Weights of a small transformer language model: no biases in attention or MLP.
Each number is 128 + 24 x the weight over its row's rms, rounded and kept within 0 to 255. Layers, rows and columns count from 0. The size above them is the row's rms in percent of the matrix's.

# layer 5 MLP down (transposed), 384x96, rms 0.0772, rows 240-275, columns 0-95
size [ 99 108 104 109  85 118  87 109 115 104 117 103 120 118  84 113  77 113 100  99  85  77  98 135  73  84 117 100 121  48  78  84  96  96  80 118]
[[114 150 137 137 127 121 146 137 131 157 125 150 126 122 163 101 149 122 137 109 123 140 166 141 102 136 125 140 148 113 120 121 153  99 142  94 117 116 103 147 158 123 147 110 150 148 178  38 124 131 108 183 142 184 147 111 126 146 159 137 131 139 115 126 149 134 124 123  94 122 138 127 127 121 147 104 173  84 148 168 128 159 111 158 135 132 100 194 111 148 103 171 141 123 137 151]
 [123 102 126 144 139 124 134  79 151 123 116 138 155 151 132 137 148 142 130 109 114 148 106 121 157 125 120  87 104 124 148 158 120 130  91 129  67 154  63 148 166 180 128 166 140 104 179 104 129 114 152 154 111 123 118 146 188 158 122 127 126 101 147 124 135 139 146 135 147 128 136 149 161 129 112 105 166 155 112 112 106 107 146 116 136 148  89 119 117 178 121 130 104 122 164  95]
 [ 96 127 117 182 143 117 143 126 144 135 135 111 111  98 156 107 179 139 137  93 127 142 159 102 157 105 140 118  96 112 152 136 113 115 104 150 135 127 110 140  87 137 160 135 128 134 103 128 149 174 160 126 136 179  93 146 161 137 117 149  91 159 160 136 127 146 126 135 165 125 131  82  90 119 163 129 139 150 147 136 100 147 129 105 108 121 116 143 123 144 149 212 120 105 129 162]
 [148 153 149 130  99 185 167 115 148 117 111 140 176 138 138 127 127 121 110 120 125 148 161 117 137 129 107 122 106 169 114 123  77 126 113 105 137 102 160 145 124 156 110 152 110  65 161 131 125 105 158 174 154 141 143 178 140 154 120  77 110 129 120 158 145 141 100 137 114 172 136 141 141 110 149 142 158 131 135 121 108 101 124 115 162 177 124 136 150 117 119 105 141  79 128 109]
 [ 96 146 101 120 169 189 100 141 138  78 148 125  83 116 126 103 135 119 162 138 120 113 142 137 110  98  95 119 140 113 112 144 100 102  99 117 137 135 147 140 118 113 134 129 118 119 191 146 139  78 113 123 104 181 141 109 120 142 101  96 109 124 126 104 119 157 146 147 146 110 139 133 114 106 137 188 144 107 143 128 122 117 148 113 104 131 124  96 148 134 105 179 157  77  98 145]
 [102 168  96  87 150  99 145 102 142 151 117 142 100 136 120 140 137 134  98 125 160 123 150 128 121  95 126 113 116 198 145 176 118 118 130 104 122 106 120  95 123  83 146 115 124 121 189 110 105 181 133 158  84  94 102 142 136 149 127 124 136 136 129  94 154 146 120 152 125  98 136 107 147 143 110  90 134 112 111 126  96 154 143  94 148 115  98 158 133 130 165 138  99 164 121 141]
 [170 135  92  80 140 145  99 136 122 154 125 102 156 119 123 119  90 147 136 129 119 134 111 100 145  85  99 126  94 145 124 141 138 153 139 122 121  82 156 115  91 115 151 182  95 108 172 111 104 155 155 120 112 168 147 165  79 100 145  98 113 123 128 134 133 135 141 122 152 129 125 153 129 114  87 110 138 131 104  97 136 119 117 100 128 141 115 128 164 165 156 120 151 163  69 139]
 [157 168 101 127  77 127 122 100 155  88  90 134 149 133 144 124 148 150 128 115 111 109 153 122 181 112 143 120 129 122 140 131 100 139 128  83 148 131 117 148 115  94 125 166 148 163 148 153 156 103 120  71 111 116 121 115 169 119  65 121  78 131 151 154  89 132 138  73 143 121 119  85  96 119 114 127 113 121 114 128 138 134 140 115 141 114 112 131 145 140  85 145 148 123 160 140]
 [137  98 125 164 142 168 101 153 156 100 128 129 128  80 141 128 121  86 146 152 125  98 146 121 102 149 147 127 115 134 117 151 144 173  91 117 174 164 115 137 110 144 137 126  91 153 119 105 151 106 124  83 118 113  92 126 139 118 108 153 104 167 112 145 128 114 133 115 111 150 120  87 164  94 103 177 135 141 138  81 113  94 126 119 115 120 180 127 109 109 144  78 122 114 120 160]
 [134 161 100 100 152 105 146 107 121 111 125 161 134 105 184 131 147 188  96 104 119  89 145 144 152 161 135 110 145 151 126 123 120 129 142 138 146  96 122 158 120  98 173 108 134 143 179 171 155 148 131 123 153 125 109 140 155 129 109 121 136 110 138 127 100 152 129 158 142 140 113  59  90  85 127 118 111 129 102 164  68 145 142 122 112 132 135 134 141 126 119 155 150 136 157 143]
 [177 148 154 114  90 140 149 130 151 143 151 152 137 135 113 155 159  93 137 145 138 161  94 123 114 157 141 145 176 119 156 105 149 120 141  94 152 134 117 140 135 176 157  76 157 101  96 104 100 163 139 150 147 129 139 158 143 135 127 119  95 121 136 129 127 137 142  90 133 118 113 131  82 143 144 109 141 154 149 177  98 160 109 134 117 125  84  81 119 165 152 128 110 114 109 100]
 [189 128 151 198  88 106  95 112 133 151 156 163 126 109 140 138 148 100 129 102 108 111 106 116 138 153 110 138 104 151  69 154 124 136 158 113 123 109 121 144 116  96 145 107 135 149 138 102 156 116 133 135 150 125 116 159 150 143 147 113 153  71 134 110 166 139 119 111 130 157 109  85 135 135  93 164 134 126 135 169 116 111 111 158 109 125 108  97 151 119  81 119 131  99 147 138]
 [108 180 151 157 106 136 140 130 149 125 129 150 119 117 158  92 132 128 109 115 134 107 133 143 165 139 121 136 141 108  93 132 143  99  90 115 150 102 125 158  88 109 126 111  97  95 111 130 141 131 122 162  95 144 153 165  89 144 110  99 125 165 193 129 144 111 162 146 134 126 158 119 140  78  95 157 118 148 104 166 177 140 137 147 148 167 131 150 140 128 127 146 178 119 133 159]
 [135 125 163 145 171 132 134 110 159 146 101 113 136 122  99 106 125 139 152 106 164 145 125 125  99 126 117 155 148 141 133 172 112  83 172 139 157  85 117  90 146 131 108 118 191 147 115  95 104 129 164 121 105 158 146 132  87 116 148 126 142 103 126 208 125 106 104 133 136 128 151 143 120  96 126 140 132 103 122 157 115 147  86 104 151 133 163  83 134 114 144 136 152 142 131 136]
 [150 136  98 123 110 155 104  65 139 102 102 114 101 119 145 105 109 126  99 146 127 147 144 112 117 180  63  98 114 112 130 131 145  82 133 131 134 150 159 135 158  98 169 113 110 118 134 130 116 131 104 143 154  87 136 110 130 118 145 130 139 129  69 163  75 171 137 133 133  99 134  87 155 149 155 105 134 121 153 124  90 110 128 141 133 109 132 125  86 126 133 121 153 152 118  94]
 [ 89 137 146 116 111  92 132 148 123 123 134 127 114 104 156 151 129 152 128 155 157 139 115 130  87 115 149  97  96 108 158 107 145 134 102 144 142 168 107 136 125 131 125 107 136 132 110  80 133 120 139  79 116 158  94 114 142 183 133 113 126 164  85 165 126 113 111 144 103 136 101  82 105 147 120 146 141 114  82 154 122  77 148 149 171  99 102 139  88  97 153 126 119  91 145 137]
 [155  97 136 106 112 190 122 118 110 111 137 137 120 103 134 149 115 126 157  97 140 129 130 137 108 127 118 135  88 124 119 114 109 116 154  95 117 128 122 175 114 146 107 136 117 134 134  90  81 125  85  81 132 122  92 116 163 127 134 107 151 133 127 117 167 156 106 118 124 124 182 109 145 134 156 188 133 157  92 118 130  83  86 161  78 150 118 127 164 104 122 156 120 122 152 112]
 [134 121 136 109 147 122 124 178  83 174 143 139 108 122 141  81  96 129 109  91 111 145 138 127 151 129 153 132 154  93 115 136 172 113 119 118 133 141 147 127  92 116 164 146 162 107  86 136 143 139  94 140 101 156 135  97 138 170 116 140 138  80 122 118 111 115 121 157 153 155  84 176 133 142  99 144 135  99 100 143 169 109 131 126 185 147 124 117 127  99 101  97 127 152 124 104]
 [ 90 130 108 157 122 160 153 109 115 149 170 161 167 152 126 106 137 141 157  85 138 127 156 121  78  80 128 108 125 121 127 153 138 117 143 109 169 135 139 121 105 138  92  99 122 152 179  98 174 133 128 100 163 151 144 100 118  97 141 153 124  91 126 117 164 141 144 140  93 143 121 103 152 133 151 152 115 150 106 123 150 138  99 118 132 162 100 123 142 138 121 186 159 116  97 130]
 [143 118 139  93 150 140  75  97 104 100 127 142 111 136 130 152 130 137 139  99 134 153 136 140 136 103 111 123  98 139 120 124 140 110 109  98 119 123 127 113 113  94 126 145 158 130 126 143 165 179 137 106 129 145 143 197 106  94 109 161 121 153  65 111 147 103 114 101 104 163 148 104 148 155 165  93 114 133 139 115  95 112 153 166  97 140 127 140 121 160 167 126 114  79  99 148]
 [148 144 117 122 125 142 157 130 121  56  94 102 146  73 115 137 102 124  93 158 130 129 128 154 114 110 110 162 139 154 153 135 146 104 142 124 145 170 126  76 169 128 129 138 144 138 110 102 120 124 118 160 115 150 140 149 120 180 146 130  59 128 148 109 161 156 141 124 152  82 103 122 116  86 123 120 122 150 125 116 133 120  69 139 127 166 120 147 161 110 120 137 147 140 122 136]
 [121 141 126 138 185 128 134 110 135 121 144 153 107 168 152 109 124 129  64  69 128 146 141 123 117 125 101 175 125 117 104 186 122 138 143 115 187 137 154 168 121 109 137 160 147 148 156 171 111 145 123 121 125 113 118 178 117 127 120 160 112 135 150  78 108 116 145 129 129 101  96 110 116 103 117 134 113 133 161 100 105 132 171 126 109 111 150 132 169 156 114 126 134 126 149 139]
 [ 83 127 122 101 125 133 163 123  95 121  97 122 169 121 127 151 107 131  99 117 110 123 130 133  90 110 111 106 134 136 133 183 117 119 125 116 108 156 152  97 110 105 114 150 170 146 149 115 145 105 138 122 113 142 103 117 135 150 141 118 115 129 139 162 157 116 106  86 134 109 166  89 131 146 130 150 105 166 116 141 148 158 120 101 121 153 138 147 107 117 160 228 126  76 104 134]
 [161 108 155 131 128 133 117 119 143 109 107 107  97 132 147 134 121 135 108 167 148 110 106 128 117 113  73 111 129 124 118 152 128 173 153 132 111 128 153 101 137 137 179 132 119 117  71 133 138  93 108 143 102 168 143 115 147 139 117 101 129  97  65 115 115 110 157  73 104 109 165 137 131 137 123 152 141 133 112 158 134 154  76 114 126 178 143 151 155  74 154 125 133 129 141 110]
 [121 122 115 134 123 151 139 138 131 136 132 130 130 122 103 146 106 146 128 121 110 130 114 151 144 150 104 135 116 144 104 123 127 126  86 159 148 129 165  98 127 155 134 135 136 139 128  88 118 124  76 152 134 175  90 107 119  88 175 127 158 123 147 117 177 189 177 105 129 118  96 163 102 146 141  88 134 108 102 160 109  91 127 139 134  98  68 144 172 130 120 131 138  92 142  88]
 [126 154 134 125 144  96 159 126 166 113 117 124 107 152 101 129 120 129 104 124 136 151 140 167 168 176 153 175 126 138 142 151 130 116 177 121 122 137 110 129 158 112 148 111 110  93 129 105  75 131 151 168 124 132 141 132 140 143 179 116 140 141 124 111 115 141 144 151 149  93 141 115 111 120 138 138  72  50 142 135  83 116 170 115 139 173 141 117 137 115 166 121 149 123 113 149]
 [122 112 135 104 127 135 143 128 135 132 116 135 130 158 109  83 140 132 135 140  94 134 200 149 106 132 138 119 115 121  78  90 108 138 152 148 107  68 135 207  91 132 132 160 117 105 155  95 176 118 126 112 131 138 135 145 143 125 100 109 128 127  98  99 152 133 119 122 145 110 125 110 144 152 156 139 112 140 143 103 134 119 141 166  76 129 150 145 141 134 153 170 159 104 122  87]
 [121 134 132 115 120 106 144 152 135 144 119 170 121 164 179 105 144  89 117 161 140 139 186 112 135 140 118 103 139 132 114 113 130 126 136 119 123 158  91 125 102 139 138 125 157  81 199 123  84 113  93 138 121 109 120 134 123 179 123 129 139 119 102 153 133 133 128 119 117 122 137  98 163 177 134 158  89 110 110 138 133 132 150 130  90 161  93 128 125 154 167 152 165 131 160 165]
 [156 103 145 128 136 118 108 155 133 110 107 141 177 115 164 123 150 111 133 120 124 124 131 113 148 134 140 131 135 145 154 151 148 124 101  90  79 145  86 134 136 142 110 188 133 168 116 131 126 119 135 125 123 145 101 116  94 147 121 177 107 133 110 117  88 125 131  73 157 133 128  80 152 142  89 156 116 157  63 156 143 164 145 126 109 149 114 143 133 138 141 103  72 125 152 144]
 [171 150 108 164 129 108 102  95 130 102 120 108 117 139 131 119 132 107 149  52 142 124 121 133 105 131 144 125 144 101 125 119 106 101 135 127 167 177  95 105 151 139 138 141  83 104 141 139 123  97 149  73 132  87 150 145 110 147 111 127 102 154 103 108 102 129 108 122 163 148 140 141 144  99  98 148 127 117  96 114 137 118  85  87  94 137 156 146 136 106 129 164 164  99 155 106]
 [147 113 112 123 134  80 118  96 128 159 104 163  99 108 120 125 182 158 139 122 124  83 155 154 100  92 146 148 132  78 150 164 125 171 131 120 159  78 110 127 113 141  94 127 145 150 122 145 119 139  85  93 143 176 156 132 115  98 147 128 127 114 125 103 145 154 124 124  62  97 159 141 127 122 133 124 127 102 129 104 144 123 101 168 126  99 135 140 114 158 148 117 118 156 135 143]
 [109 111 123 104 127 128 152 156 108 166 118 119 103 127 147 203 134 111  95 124 151 103  99  60 162 107  84 127 113 130 143 132 118 108 100 121  87 130 123 144 170 130  79 116 131 129 161 158  96 140 118 130 112 134 163 121 144 164 171 146 143 131 105 120 133 138 123 119 120 138  97 142 126 146 100 173 139 153 118 106 108 136 139 157  86 145 118  83 164 115 108 150 132 114 109 150]
 [117 112 153 117 168 122 191 104 144 140 152  99 143 171 129 136 117 100  96 128 153 132 166 155 102 107 140 113 128 163 141 158 118 102 109 132 134 147 112 133 124 168 102 137 149 114 179  92 115 148 141 125 129 152 145 160 147 136 136 105 171 116 144 110 158 141 143 161  79 123  93 149 121 147 139 117 106 100 157 121 120  76 123  90  88 161 122 133 158 164 146 138 135 142  90 138]
 [114 111 152 156 124 141 114 129 132 106  97 137 116 106 113 115 117 119 119 137 106 145 125 126 160 149 126 166 109 117  90 158  76 119 124 107 149 147 132  83 120 101 120 152  80 160 121 151 120 137 132 148  76 141 171 132 121 144 112 109 114  99  83  84 158 158 139 133 137 145 142 132  99 168 147 118 111 166 154 106 167 171 118  78 107  81 147 145 150 122 109 131 111 107 148 164]
 [142 139 147 118 111 155 142 122 181 104 106 123 148 135 151 118 154 151 185 103 122 129 103 138  69 130 105 132 129  78 171 128 138 129 130 114  75 139 138  99 131 148 134 167 119 145 138 146 168 127 156  87 113 104 141 164  98 115 126 128 144  97 111 137  89 121 117  76 111  87  85 109 120  97 125 114 150 143  91 144 156 109  96 101 151 147 130 123 104 135 133 112 150 110 122 152]
 [139 119 107  95 131 119 110 159 119 135 142 154 127 181 171 130 117 129  96 165 135 133 131 114 120 106 129  86 117 110 111 116 107 127 126 110 123 139 103 128 107 136 134 116 140 117 212 115 147 123 112 164  89 116 100 115 152 169  96 161 112 116 113 145 137 160 133 136 140  92 112  69 168 125 132 116 124 149  83 122 154 114 144 128 119 118 131 165 140 115 160 206 146 125 133 119]]
# layer 5 MLP up, 384x96, rms 0.241, rows 241-276, columns 0-95
size [116 107  99  88 135  95 104 117 111 117 105 117 128  81 112  82 115  99 102  89  81  98 136  78  88 117 102 120  46  81  89  96  97  78 132  95]
[[ 85 116 129 146 161 122 182 111 125  87 107 114 139  85 134 157 132 121 129  99 138 122 101 129 131 134 120 156 135 152 153 144 106 107 113 184 118 140 125 146 104 125 135 122 121 136 143 133 144 134 141  64 119 147 140 157 122 163 124 111 155 106 131  90 132 139 150 167 134 146 102 129 127 151  99  58 130 151 152 146 115 113  95 137 127 135 117 148 189 111 189  94 159 133 117 119]
 [113 194 108 109 171 121 116 108 145  95 111 115 169  63 121 154 109 125  83  93 122 122 122 129 139 126 122  92 120 129 166 115 146 109 125 141 130 149  89 141 131 145 128  81 147 132 114 127 130 147 131 121 132 111  86 121 137 120 142 142 138 122 111 132 115 170 112 152 162 162 102 102 149 118 117 110 129 155 174 113 121 114 116 146  91 100 146 113 136 138 154 174  78 183 140 130]
 [157 163 132 137 128 145 106  91 173  85 157 153 140  91 122 136 145 144 115  77 120 107 105 100 142 124  94 137 110 149 107 152 123 151 118 140 154 129 150 108 129 155  99  80 117 143 173 112 140  96 169 137 102 117 101 150 139  96  99 119 135 138 151 164 127 140 122 170 119 170 136 120 146 121  88 121 145  96 112 112  81 116 108 118 156 140 148 108 152 110 127  95 160 163 163 122]
 [145 124 164 166  71 108 134 108 144 147 154 129 146 122 154 175 154 115 131 131 149 136 138 130 135 121 127 138 125 115 115  77 119 130  95  89  91 128 115 125 135 137 129 129 120 152 123 140 119 186 160 128 141 117 102 139  80  84 172 179 151 100 134 159 112 155 134 140 114 160 156 110 111  98  64 135 142 132  83 125 145 148 117 140 128 165 145 119 123 109 137 137  82 110 148 128]
 [109 149 139 171 107 123 160 109 145 163 128 155  94 145  94 143 113 136 103 126 185 123  90 138 129 130 125 177 104 117 131 139 130 112 135 109 129 106  85 132 113 103  99 146 169 106 146 137 156 181 112 133  86  97 123 122 144 146 111 128  93 120 143 141 126 116 134 141 155 127 136 131 131  93  92  76 106  90 133 106 124 161 108 149 110 185 138 121 107 144 100 103 133 133  76 152]
 [157 124 133 120 139 177 130 135 150 155 130 162 151 104 106 138 123 122 127  71 120  67 110 151 121 120 109 138  84 151 151 121  97 124 121 154 132  97 120 157  88 162 155 113 136 125 168 114 125 152 146 134 147 110 160 165 134 121  95 142 140 123 119 109 123 106 166 154 144 135 116 168 110 105 115 104 192 140 115  86 140 124 118  74 125 131 144 156 128 142 172  97 158 130 112 134]
 [ 75 145 114 121 158 125 167 106  95 130  95 113 163  93  82 135 123 179 121 143  87 142 139 124 116 133 112 107 149 128 105 129  86 143 115  93 127 154 157 117 136 101 153 166 119 173 132 144 119 111  99 136 105 118 137 107  90 145 108 112 160  82 123 139 135 106 114 147 166 140  82 130 119 110 155 138 128 119 129 109 134 145 108 133 177  67 124 133 118 157  94  99 136 145 133 136]
 [115 124 156 187 119 121 147 139 115 155 139 125 137 104 122 129 158 125 164 133 136 128 121 141  93  99 132 113 133 107  85 116 154 136 136 122 151 138  96  98 143 176 115 118  95 137 157 119 115 136 172 102 124 111 121 101 101 128 117 115 142 103 118 150 182 148 153 141 126 130 169 116 133  85  89 133 140  95  91 127  85 150 129 140 103 121 149  49  95 103 136  84 132 110 140 153]
 [121 181  87 182 162  66 123  98  89 141 108 125 119 103 158 132 121 124 117 137 132 127 119 122 138 120  90 125 159 143 108 113  89 125 153 136 156 126 131 169 122 104  87 108 127 165  98 133 155 122 133 152 124 161 139  94 151 145 102 171 138 139  93 134 106  98 151 154 130 134 162 139  99 101 113  89 121 106 135 172 161 136 112 107 119 104 143 117 123 123 146 105  94 104 157 133]
 [113 161 138 114  85 152 148  94 163 120 117 148 108 144 145 142 106 103 151 163 161 139  93 149 114 159 162 137 148  83 143  85 131 113 156 107 124 125 135 105 126 177 132 129 114 110  99  77 110 148 111 147 126 115 112 128 130 130 108 114 131 122 121 140 119 138 117 131 147 111 106 148 103 137 106  99 138 138 156 188 106 147  66 142  99 112 133  79 109 159 167 109 177 108 119 132]
 [161  84 190 131 114 106  95 121 111 171 151 126 136 124 132 133 104 165 115 182 170 110 134 128  99  80 104 124  91 123  79 107 127 141 112  98 131 149 147 127 142 125 161 142 173 152 140 133 121 136 134 135 181 147  89 103 137 121 117 123 163 141 183 121 159 151 123 142 154 125 126 128 136 164 133 136 109 118 141 141 126  91 116 146 139 137 120  91 127 133 108  89  86 145 128 131]
 [105 128 161 114 114 131 133 163 151  95 151 159  76 135 166 119 103 134 133 141 116  66  91 129 176 115 105 128 151 111 109 126 150 120  95 141 124 132 122 137 109 111 117  76 139 148  88 137 142 118 121 149 125 131 135 178 122 124 111  85 129 144 151 130 181 119 137 163 117 128 140 146 124 104  90 133  91 138 125 122 145 163 106 151 167 165 114 149 149 133 112  95 144 151  70 121]
 [120 116 113 155 159 125 124  92 131 107  84  96 166 147  87 117  96 135 129 136 141 102 133 120 137 128 189 133 153 118 111 129 121 105 132 114 130 139 111 119 143 143  89 120 182 164 123 127  71 145  95 116 121 137 164 156  96 120  94 132 152 105 111 159 122 122 122 147 137 166 146 136 153  83 143 186 170 120 150 139 132 103 173 140 147 161 137 118 136 116 156 119 163 154 125 115]
 [140 120  98 147 100 124  88 123 100  87  94 132 128 127 161 168 135 133 104  78 154 171 111 124 110 153  89 159 164 138 145 129 107 122  76 123 136 108 140 150 134 114 115  80 133 131 119 143 122 130 150 126 135 111 127 121 108  99 134 134 118  74 104 174  51 159 165 130 175 110 119 146 106 156 150  82 144 146 124 118 133 102 137 131 130 130 120 141 124 115 152 111 118 149 143 137]
 [116 145 152 145 122 135 111 178 110 126  97 131 127  98  99 159 131 173 134 110 124 119 123  89  97  86 170 136 133 129 101 135 114 103  95 113 174 159 103 131 158 158 118 129 146  92 110  84 109 107 148 116 132 114 127 118 130 135 119 152 154 155  79 162 126  79 118 140 165 146 131 109 133  81 117 146 129 105  82 101 108 118 138 128 143 141 137 105  81  89 129 133  83 136 155 128]
 [137 119 150  86 126 180 113 116 102 116 140  99 102 120 169 152  75 123 122 116 167 143 119 168 109 105 105 159 121  99  68  97 141 101 124 127 106 151 128 126 119 139 126 148 140 133 114  76 134 119 120  80  86 134 171 128 163 135 103 120 149 164 108 130 126 120 147 123 154 111 113 128 119 173 148 142 103 136 115 127 150 143  84 145 176 122  99  97 119 145 103 140 157 117 145 122]
 [ 91 132 144 102 144 145  93 122 129 134 121 129 130 136 133 120 113 141 124 120  95 142 103 142 124 105 160 134 148 122 117 137 201 124  68 172 143 137 101 121 107 147 127 134 164 141 109 146 128 164 124 142  95 114 156 121 126 129 139 138 135  93 101 126 179 148  94 114 168 160 129 138 127 155 110  96 165  92 146 134 114 101 112 132 173 159 165 180 107 106 119 129 151 138 177 157]
 [152 149 139 115 143 171 127 152 113 151 110 119 128  97 178 148 119 146 127 134 182 146 113 172 160 136 117 128 131 134  85  97  85 104 117  92 144 173 130 103 113 175 134 143 133 128 154 111  89 151 141 119 105 131 104 116  56 112 117 123 138 129 122 153 137 122 134 154 149 137  87 158 149 102 141 149 117  92 125 160 132 128 106 123 115 139 125 115 166 146 114 152 169 133  98  86]
 [140 100 121 120 139 126 121 109  93 171  96 108  90 111 131 139 162 118 147 111 128  99 107 138 128 138 141 136 107  77 126 162 143 133 116 129  61 101 175 104 106 112 146 143 151 167 135 124 123 193 124 170  94 126 133 162 104 131 124 106 168 100 123 128 116 127 133 127 155 127 146 162 155 112 156  77 129 128 142 155 104 102 131 168 154 137 115 145 108 106 143 103 132 124 173 151]
 [ 99 147 133 123  98 120 125  89 120 105 138 132 117  95  74 155 129 125  95 128  93 113 123 173 103  76 121 131 155 155 136 130 148 138 154 152 150 119 179 104 159 145 129 144 144 160 121 157 158 163 131 134 109 129 153 136 101 164 131 114  98 173 100 124 156  92  83 156 170 113 135 139 127 125 121 136 181 113 138 155 143  91  93 129 117  99 153 126 166 138 117 139 156 138 131 124]
 [133 150 107 130 143 118 149  96  91 121 132 135 175 141 113 122  79 133  92 100 144 146 127 145 109 125 170 170 121 141  55 149  99 135 108 142 164 110 148 114 174 153 145 143 139  97 144 156  77 160  76 117 113 117 137 113 109 104 113 138 136 103 112  83 133 130 148 162 156 115 132 142 120 105 128 117 100 146 167 142 142 111  94 107 141 142 158 159 124 154 151 104 135 124 120 149]
 [ 89 134  94 108 112 111 138 119 102  85 180 150 148 165 152 107 104 161 124 142 136 115 124 138 106  95 132 102 148  87 171 126 140 142 152 117  89 133 117 123 104 123  99 123 139 160 111 138 143 167 129 106 139  88  76 130 156 109 145 140 141 118 124 105 115 114 129 123 123  96 131 128 133  73 129 120  96  72 139 117 166 151  92 107 158 166 142 117 131 133 150 134 129 163  87 159]
 [139 126 163 187 144 129 130 147 131 143 109 161 130 127  89 129  72 130 134 151 154 113 116 168 119 115 101 121 124 154 148 121  94 101 158 110 133 111 168  87 188 102 167 115 150 149  99 147 111 116  97 158  94 128 155 121  89 114 130 131 141 145  97 123 125 121 132 107  99 165 121 141 139 117 109 138 152 115  99 115 135 138  75 140  83 180 161 127 141 106 140 115 126 122 143 117]
 [145 148 110 130 141 133 162 144  73 130 148 120 138 149 169 109 177 107 112  79 120 116 107 149 146 139 144 141  94  93  78 125 141 127 107 115 101 123 168 126 131 130 120 119  97 114 104  98 101 140  76  88 108 113 132 123 103 164 127  92 118 155 133 128 145 155 145 116 151 146  98 155 154 146 181 102 152 118 121 156  94 132 133 133 137 141 121 130 153 117 110 165 107 135  72 156]
 [115 175 111 152 158  72 113 150 141 113  92 146 121 104 116 148 150 120  96 135 109 110 119 119 141 172 128 118 142 100 133 131 141 168 144 153 127 162  69 149 128 131  94 120 121 118 105 122 137 145 140 154 143 119  77 151 125 111 120 114 170 142 131 152 211 109 121 154 121 116 139 116 126 140 159 182 118 135 106  66 113 139 137 119 101 150 107 123 146 139 146 115 108 125 122 104]
 [143 140 145 153 117  90 164 134 110 160 142 139 154 123 126 144 138 140 173 133 111 127  88 136 127 148 156  87 129  92  94  65 125 152 141 129 132 138 137 138 100 115  72  83 133  96 165 158 144 145 140 107 129 128 109  78 104  75 107 115 164 112 133 106 111 120 102 106 122 118 112 168 142 145 148 137 145 114 121 116 131  97 145 124 155 119 144 131 144 121  84 143 191 128 150 121]
 [152  77 111 149 144 111 115  91 123 155 122 113 102 115 120 136  96 146 118 172 117 109 119 134 135 139 116 182 111 143 142 143 100 159 130  83 108 113 180 138 107 127 124 128 142 101  96 106  97 126 166 112 116 116 111 108 109  79 148 128 138 153 144 163 155 123 112 157  87 139 101 147 160 104 163 107 172  86  97 141 137 116 175 122 127 158  94 104 139 157 128 126 110 115 150 140]
 [126 113 145 106 111 102 154 127  86 171  74 147 147 150 129 153 118 156 146 127 157 118 148  99 101 114 136 131  88 105 154  76 124 125 150 117  99 145  99 135 148 118  95 115 155 143 106 148 153 143 143 152 141 153  77 137  59  91 113 102 133 154 141 135 103 122  89 148 127 163  99 138 135 109 135 123 155 133 126 141 148 143 110 164  66 141 140 134 115 140 124 114 131 166 136 107]
 [140 139 119 146 117  89 103  98 162 116 124  98 146 106 132  54 133 135 134 135 160 148 147 125 111 146 108  96  99  67 130 119 129  97 141 148 126 179 131 117 149 125 146 149 121 152 116  70 110 121 146 112 114  77 149 111 111 121  91 127 158 165 130 108 124 134 124 133 117 166 165 123 116  72 132 122 107 123 113 136 106 177 102 153 111 153 141 123 123 112 123 141 166 130 168 133]
 [134 123 137  69 146 139 141 117 133 140 151 158  98  82 168 144 114 137 158 131 114 129 150 140 133 137 107  88  96 149 137 185 132 134 118 155 140 111 106 110 118 126  91 118 113 121 146 141 127 146 140 156 149 125 153 159  89 144 120 143 140 146 167 146 108 137  90 176 122 100  55 169 131 156 146 136 134 107 173 162 123 102  98 135 116  87 149 138 127 139 152 109  98 117 118 110]
 [132  75 149 166 151 106 116 110 122 158 123 116 128 142 148 160  83 113 121 177 170 146 150 153 115 134 114 162  77 133  89 121 132 102 128 162 111 164 147 104 111  88 132 137 171  92 119  84 132 136 110 139 105 118 147 115 145  99 125 107 117 124 142 154 161 160 147 146 104 127 135 109 134  99 104  83 129 112 191 118 152 123 145 143  98 128 156 147 143 118 134  91 118 141 142 131]
 [165 176 164 171 173 112 132 110 193 129 102 112 112 113 165 144 141 131 128 108 137 116 122 144 143 149 169 112 175 145  71  97 183 123 126 136 136 164 118 102  95 122 133 151 108 152 128 123 133 154 108 132 149 146 125  98 130 124 150  93 144 121  71 118 187 120 130 139 164 152 138 119 132 141 120 116 129 101 111 109 147 131 114 115 170 137 137 116 115 123 112 151 133 144 116 137]
 [ 77 118 121 161 146 138 149 151  99 133  71 121 154 118 139 136 124 123 103 175 167 145 157 138 113 188 132 113 138 132 102 141 109 122 131 141  78 101 117  88 125 118  88 133 130 108 185 125 135 124 136 125 115 116 150  85 105 149 132 102 188 147 100 106 168 118 115 136 114 141 135 112 143 116 147 125 157 116 147  97 179 113 136 130 168 101 119 120 137 155 138 115  92 123 143 131]
 [147 125 151 155 109 122 168 156  94 150 110 107 162  89 124 130 144 185 123  99 151 151 138 145  72 116 165 124 128 123 105 107 122  91 120 154 104 136 129 131 121 146 123 164 148 102 173 110  63 120 118 127 123 115 118 143  82 118 121  92 142 157  99 155 134 120 112 108 117 118  88 117 138 111 136 124 152  96  86 133 130  91  95 119 112 156 154 125 112 102 100 106  99 148 139 159]
 [109 136 120 136 111 134 133 127 173  61 164 197 120 153 142 110 159  95  85 145 128 131 105 149 156 120 131 108 110  71 113 124 179 117 139 126 140 133 110 111 129 152 107  82 147 128 141 126 154 176 131 124 119 160 133 110 144 108 140  97 159 144 112 125 144 104  74 105 150 134 128 141 127 107  87 134 159  99 121 101 148 121 137 113 123 148 145 122 147 135 137 126 138 117  69 120]
 [ 77 142  77 112 152  95 136 132 118 121 125 120 131 140 134 112 173 111 126 118 135 103 126 120 110 130 130 159 122  99 144 134  96 118  90 145  90 167 188 120 100 129 160 144 143  82 130 148 177 117 129 163 129 129 125  99 138  96 111 158 143 127 153 148 125 113 127 127  92 140 132 174 131  76 109 112 166 126  97 122  75 155 100 115 120 105 141 146  97 129 142 110 110 115  88 145]]